config.toml
intermediate_size = 1280
norm = "layernorm"
norm_eps = 1e-05
learning_rate = 0.00797
Each number is 128 + 24 x the weight over its row's rms, rounded and kept within 0 to 255. Layers, rows and columns count from 0. Numbers have three digits each. The size before them is the row's rms in percent of the matrix's.

# layer 18 MLP down (transposed), 1280x256, rms 0.241, rows 972-984, columns 0-255
089:061134123103152134121130120137125154136100097126162147143076143146148158091119141135118137119089104109127118135158134106139162181161145081147123076136131136141111146106110090130150104127119108109071145119137103126133143108112107102138161145128130158166161137096157120114135099097129131120098120109150106089079140132156120118153136159157113129158120116111120142125154115123144159110143126107098129139123167124112152124102106138129146090088115068167121123085123125119136169121136160149111157120092107099172179121123117158109110122101117132158135160138121113164124130110133076109140120109146139132109131149159139120202166100173141174106122124138093150166102183156140102116122114125184116126151129163155110148115130127092114153168089119129118179161119111092091127110139138
103:124104088125123126167125145115185088103133154103120133136184096108147132140116144102122100141115096115134142124104090070133150127127094115163092138192134157126092151140133131136177105139084110146119109125131158120094080111128128144145127106156134105095150141114147135142116119096151123110128165129157122118155094129131143111140151124183152091141154117125113144129176123155137139117138156167136135134112153120036138107102130105142140147143137098130171103145147116106148153112147111137120164136145154118098113098099092145173102146119126115103128079101173164117138119085107131148120076126098168089128126143123098134127153123150138096134140138125157124149129087102119116125149145168100154097113126133144132098073110099153098093169171166130107094111136112122107149138119138
097:111128139181065126137116126156152124124144111091158160116141131107111145122150144140131106124130166110120110144111103137101131123145135117108196109124122139119115140106122122140116165086135105140167107135172123168154142137128152163090154141166072104160125157127068105142126131173068146149124142123112122125112123142104128087131142102112153174088169116120124106118137105127109126117135105134173125134116096149127155111106100103131078115106116082117122167143136178138147118138189180151126111121113149151125116141124120136134166080140112114134158129120119135122124156116137115151157099111129128133147118113087110120185129182154126107116103143113131124112143106145135080134082106111134174146118133144088151098151146113110099112150116144138099120100091076071074154124106128
106:161144134128125121090112156111129124153156175110139132124103133143107140191127139133112134150072111126187113159102105120154126151136150146139155111141116134131139159134121130103077119098129111071106126155090110120135155140139103154151139167085161109102120117089127126124154149103101165096140142160114089086194134140111158129146153122118142139085118130116117086107120128134156148100111079144135134104119098160098101183068110168101111141138133103133113124137117123181101098160109083127184134114114121124149166118133128131101153146087180141104131146092174169151157110110144102155131116111074112101142091131114105083121128108111151125134123126156130135153127139113134118120155140146106089097156138137093127150127152127099120133094143124146151131148088115123125148146142158
106:139116139184103104118128118149108104164105133082150140092130119144147155105122128108155125097128116184158110146118141127118160142145117159105130135145095140134085128156095129114102107111106135147129128107128124168124154144124130096137108111156136148134131106144132098147145173142149155169111119119155133152107130147115093153122126128110098177130162136140139088114118091181084118152152123104165137101121124098113152070174146152130125100127096121147137143166143119117112132134161154131100102155124133114133094109162132121106075114137098116088121147138138125186156102165128138114092106166152149101167146119140143151127084107123111116076126150129142152152116170134169100126127114133143106157091155154099159121145126118159214129069076114132121147105123127107129146138181155
092:148152136129136135135109159102132138115125155102109099153111124158141120124121147150125124090131102072159123142133169115166109087123135091101111145150139143094165163125134149130098112152098058138134127139102162120126098133124141122092124144158143146124129110140135134158105156143184119161124138161138138134104164141169115097100106130176112148128106176150152121128137139126137135136107094183127119128148116144178153116175113139098158082134170123141162145125164147138108190115093165094166152135115099098133135100144113102085112134112145099104095129148117075139102141151125133120107159125130121110124119131118103179152126127117199156152163102090169110142087095124114160102103128127119130091133141141144138170123133142143113158147143134146132045106110141119136124128114147
102:115147145119138125109111120063118134167141120139093187122100087127123145141119154127086192140134137114132130114146176096108109113151150122130114117153112131140149149163099136122112156101146114153109087144139137127147103145155116080156151113113120116093159131143130118102150129140058137089152105129136135160127062168168157130149092144133125123089151127128097079148116145140156129089148096097111123126131107118135099104127076133094123161122129122108120090108121118153165122109135095111133090126129109133164123121106143154107141143111122104084091106137123152122133130114140155137105178157133195121098129157137198149137118145077160118080128106145145150108134107154097109157086133139137144109123138178130156134124099130123106106121065124122129126109129084139132110125126102
106:091123140134127140118156154152102129125104111106116142166097151104176149147140138106118118114120167138106160152141139116139122133123161143128158138100058112149130137117131118141146142131128145089127153155120121168108155117132108173136116124159137105115158092178146116158131141183108117161096133094128104123155130108146115097141116132138158121164148098146098091098137099144071139129110102115136116087124134111097137151139137113079188105083101123136146121128124144144109131148127100122112147122140131130104124149162116175087138142106093113132117175143175122141120128164161090135100169150147157151106116095141136131168104084159130144108169105130119121115149127127072157089150125107170129130158131134101151142123159135125136146141178127152120156152084111092093067092103183
101:135143106127104149099117139116126154160114115128133123134166110122146121129144147132131101122158107183136135103113119178133128087143150118179156151126118151108088158185078118119110134125121153152112094129100130158109118124148165126087130130113124087116101115167127116071116171127111136112117090120102173148118151088156075116171177147155118171145164101127186146133147129137142154129107146105157122148135120115113143142125149147126124114084100119083123156100150146095118116126129121142127172129121137079126116135105154118121138133134118108130109098126111115125125105138152148130120174107163116194178110157102085114103122090129152145156091122083102149155170151138134152093131117147135157104153143147075144100140165138086121106123129103105170094135166140138097122119098105
090:127139099114099129162150141157154162091135108145119149145105177136161110090094152164096113160122144139173072134099107122104162131150114113160093139117107127123086095104152094132136093095127111133108137117134125140135067102148124102099095140090151128132119112126122128125103150150173144127121136153138157112109119125138097121138118147134196112141158114145106155114103133135100175139152138129155129111123138124138146125145176145108118161117125124137154155133144087105114121144123116136121135100137094130143108110136121114188109089131132146150153141104132146096098127148105086144164103116167149107085134073175076182127079116163138152158085126141118137117140118165101097161105099109159127135157103129113129121142116130100116114114133095093081189133103128107141149157158165
106:153118121087121160115107088105139117159175118104122148085120153146123109127124158157112147121147136132101163119149147112128102077125125123147091155194154177134118086134121111119168130147101145170130164188170125120123109130142107146091104105125141161136136096144101150168136111173139080151115119155115147134145143150128190103161124060139123136146149111116127109142128146116110101163131115094114124119137154095151137118141167189137135122128117126132113148134189097127136150104108132077104148151130160143163135163128150103153143095106069110154083122094139110167119162116143077120139106097135131100143124117090118125152122113127136138099083135114160128114128143137134110145125171091128119142116151134151115103144102175151098118113108136107130168154130134100120111150132145
095:150124115180106162148128126132110111142105094143147137121107122134110109107131131142147128115152104150153114147149109098163127160139169145092116108099088125139131122111109117113109128124093106080121170130131082126124098124101075108116141159143132113124158138122139131130086105093112131108083105106106077085129138158115113068127155136101132160151115135097150148112115183082138131126165085112091118159135125157151149161145137140119132114103093100092128134184127163086133152124110136145142160129108152099093058148114162157124136130104170118103139099109131126163142120111093155116137151152074139129147113100127101129125124131075146120113080122123172145096108104122133134144116103149157088121110150067129125106096128108121138115099143126143178176124142136134131167157158124
098:139104109127146174096165075151166069107081135135111166154146118140101091158102128135117131140147112133105123099135087106145117160118178125145137188102108150103094143144119146135145144139165116127104125136135142161124132107098069135098128157133111123125126112103169122138118095161145111145124145142148097132149084118113102130124128148140129157141108118091146119144072145092137135125079115128124120167144105147129117074114137105162134144122143093172170146121120130137101101148112134137154104119111156146124171131091096157099140119073121101101108149181135116129118093096115139103113110150110179159135094151146107115145146145067121130131114138146159115121090102152144127173136142159131143152101131132106125117050153104108127104128115173139129110143151111134141113117165102
# layer 18 MLP up, 1280x256, rms 0.22, rows 973-985, columns 0-255
102:111125143117135132104108122124123111089115186146150073118137158170133126101106107092160153130152102124157144135135147161119114140125080131120127159124142121162123129129109073155148120121084135125080139169143078136082139117081173150150139092136095192164119118138165077147124168155162126134126157149127119111134165137139117146088137159084106139117106090104120144137170143128097123135117165154157108109136145136121091104111150080105100114145124144129139154114116123130131180117128157092167135127170135124116118150121152117109173108173121098122132115153143125119171160111151103111175132148108152103117149117114142110095082123177128099110145108122085090129092086188119168156124096134142118103134136136130093115147139155124129140118145148125126144121116106125167120116119128
097:140120161109125105104110146139143102141081135180123094115108108115186055148113151092100102168130104141149157125126143149159173123113126117097131145123111138113145169149159081131130089139118125121136106107123159137113117144181136106134111147112155115174088060132132181114104106131121156159102139103112125124164121128145130122146163098160118114123104154097138158120121079146170103142094152140086096185123121128087118162119109150090143152158160140105080148108111123113080146108089095122159143154096134117123149147114118123145099143126109117107107106149179084136127106127095134141158137148153089140138115152120133093128132125110121154084113124153065130113140124118128112089130140145115113114156111139156118147127079123113152119122111140119142138093103126110152101134105108
108:147156111130125151128081135149123107097127163128152140127152119095126156154121161119111089134164117174156120151149115137117088107116130111130150144089113103119111156163110133131148083138118102096154112114086122103135143119131144114112161118144097114183094148129119175093095109173135119099111127147110114111169116167122218110121174117143152074107125166111113126104094101116151119175098122136180122131095132112159126126085136099092137126110143139110106130124133130132174140134075114125140122161105151078144117170102087087130149109145134164127130116129128146135153113154123143107118132158125116124118095106149099137138123129149159179125181121146117120090102125092132111137145151143095118128137133118142182110140129157129120097081108137178102143149118115134084172117139129
106:082170145147125102109124103123122105133155144162156109140115154139130151155117148125107152149165109136145098127172131119131141096106133146126159089129122091128076137130100063131086095151124168160118148148144140132163143131093101110114172084156115122159112132135105094160141134142113100079112155166136123124094138161062144142124126137147171110131086124137090115134140093158113118126088123154146144125115133175141127112181104121117173087093096128144160150112113100116086123083166152123114104178133138110155106162117112147135122119102154102129093136137101096205107125100129118139118133190143102191120173132154105114115120134141140144130129136138118091120143155145139132118134124138124107140097133105099106114130109146131152147121083132130097133154157157126139120139151142
096:139075096132140127107150125116139123084100091143149119139117146146125145121129169131125141121151167155118130130126137145133118144127147122168151137077111159151110104163080125087196162111117152112106165143127110126129148159111115132139134135092108110191133138130142101076122150102119145069139150140103125140109106124090135154135157099092151118120142083124087130154113125101146082159162129146150170130111123112133147154122107102134125151171116118111129119116084146147162123094130082146121128150118138180148116150130131149151126099112108155129172129173080166132155116157137105118155118111159099079151133122116097120121132138145097117147136115145117157141152125128166087166137126157130139158074115131155115099164125141085118092105075115086141167176136113109107148111117105
108:118126111142145098134159151111141091157189114116097095126133152122125129111117129143153156121140085099097106169122153140170142151156105088134123142142166107059144135148133120109142129140141139106111132157091124154140140157102119128171172127159138125131151165128153151151117160158140143113126105136135100135072138161124176153135179152168113099119128188120163139129109116128129172148140119093093126116131129117121145093094133139117140118141175118110154096146131122150174074134123136135151113145101116118163118066168107127137103141076086112109162135139134134105112095136116129124143140159149152114105108157131123133123080144180106111162125089140119154121153135128133143140127173114134081078131130159120084089114114154138163102119122142126110147140121097133166095100104099
105:171129111070148127177111107136089125117126170145158136166096163085135108121104114110141133102115188154144106158130098116112119104115152082138150156141122173120145149118136129141140143103143122158131145127117112161164105123111122096150136131126138172149119123138093109135143122179130126113129170145133128154107106114113156138145089160109142130103128139151151185139148105168116137140134084099145149109168137116143127159141121106074102112124141094094115123144145126100140131111132148135122102150104123067114102147107117149094094139127139126092137172129128099133102166110135141087144155113144123093191118140081132117139105147127138138152157146151141104061114093134088130152122126131145118119109131096138083126112117105132146122139131157196081073162141167117107145121086125
101:156113138132141118103154132112088145138142125132101138119144142133142071124101151094148185134150097106159120125153141150152117126129123083108113114160164108129143151137136100131114126116107112102109125115116152142088156153105124113081163136148100142154098169122135106176108092087149059168141122160107118125129094092165128077138120125096106138133142098125134147124159136116125168102128163093132117155087134146130150132147117118087124132159137095139140133105154154127099170117121131132121129103141079102108135130164128141066114145143128090130141144120112095148143120126113164176154103109130095097124104112145171131138130149113141152143108141095137140152103120193171148178139095135133143119124138132148184095117136179162119106168120145063126118102092130109161161134139129
099:114100146143119149130139105092135094092121134091113148120188146133074089157114115106118136082122106140140131103123104134099094190100150159115127130110154143116139168138139130125126131123117101111071098115169154124147119103132153104181130117129142088180123089111131156137111165143137128126130134147111149159099128158136144169150159139138155108141172154077114134132138133154109121119123113174138152153177147144156123082106074096134138120106145160107133130099118182145143127122160138104115133105118128127124145096092075153117141107101150134118104131114131182168144102111116113100106137123175092126125135120155123148056136097110085119099119138146132110133143147151141133160160137121111106123132126085155143130120148145110126141120152119092160172151143134151094141101184145
098:100131163163147096115162196165139136110099128156118090207163112138135163152126124133141126169112135140151096107096121144121185146156148137100150095084093082079163150146141147114111098133178116128120140090113114140142120156126135089104154154152124110111141168126139148125095126101137163108141148110114109138117109099092099137102128160092135150142124122131129141129110121136136101109148141159153143129125118149099115124119121108102145161144149144127132096127045126123109087151129125176153129120127070122110142111145125152128125098134170130067147146178128164088153096162097132160075143169120110140133129153154117119107126107150130133142158154137098143143131116126116118130115081169127165132166138135092128131095129094099145127132120119144116118109137118117147167110139124
102:115117143162094121139149096089132134088081138166161144118088143093129143092120075101157114140158148139140115170156131121159128109171099149141124108132138117146080120123163159111154093163128126154188147122157128109155118155110143124136096107129113188093113161158124143156105130116151118093136135136115153126144103094118148096131132131106116137185116136128130131147090100118149166139128120121121159104060149112142149114155147141135115137121125096155142120141156142151110124142147132129116182120147147099153114165136128115085119081137173147146161147154142125128087151120096163098126147136171118145122138116101111157124124131163167109146114124097159139142098164114139142085129109181130075114090120141088149124154136071129125146120071095131115137153131092137118142156108115
102:110076137131153139119092132163118124142156138141072141160092145120107123127120137118104141132135103085151148115168105148118099140130116108175159129129121104109171146130135123171111114112136100149135125129061130100149136144151111112130127096103130123147126150147111132124101150152141130154148143139131140203136121146170088124155078102142123106150149134140131154103111094093097142120120084133113117098148108106124109114121145183142156095107156133170149128094121120113128116127125164116151078102147160117130128158131154137091115161151100105139131117172118088116130110115130152145154132107071144112141138081118128132108082116119133109117146165153120145115134133130068083170199115093142120119132153124135128080066125100082111123119122160158154142145111090121157147147130165
106:149128156111167111126133116137110163151144141121140103132114101125111109159135126150124165112118150088106156159134144108131116135102120089171103179106134099100169151132113107107110112136130145145120101057133129105158158092126162148117127145109128110181113170147142113168127141112142187128172131107132121131098146130140149106167137084158158126147143160134156154120160126138088096142168136087153106131117159131112146105162139133113148126177134176144138105091111107126157113126093137155133140154130125109125149115105188168149133097135124117110127104115133100129181107082114160140125112140128083115144062170081132120135132134134123108115098117155124135128098100111135110136153163158116136113129127153140130150092151163096054089134086157127106124104077123118130118126129127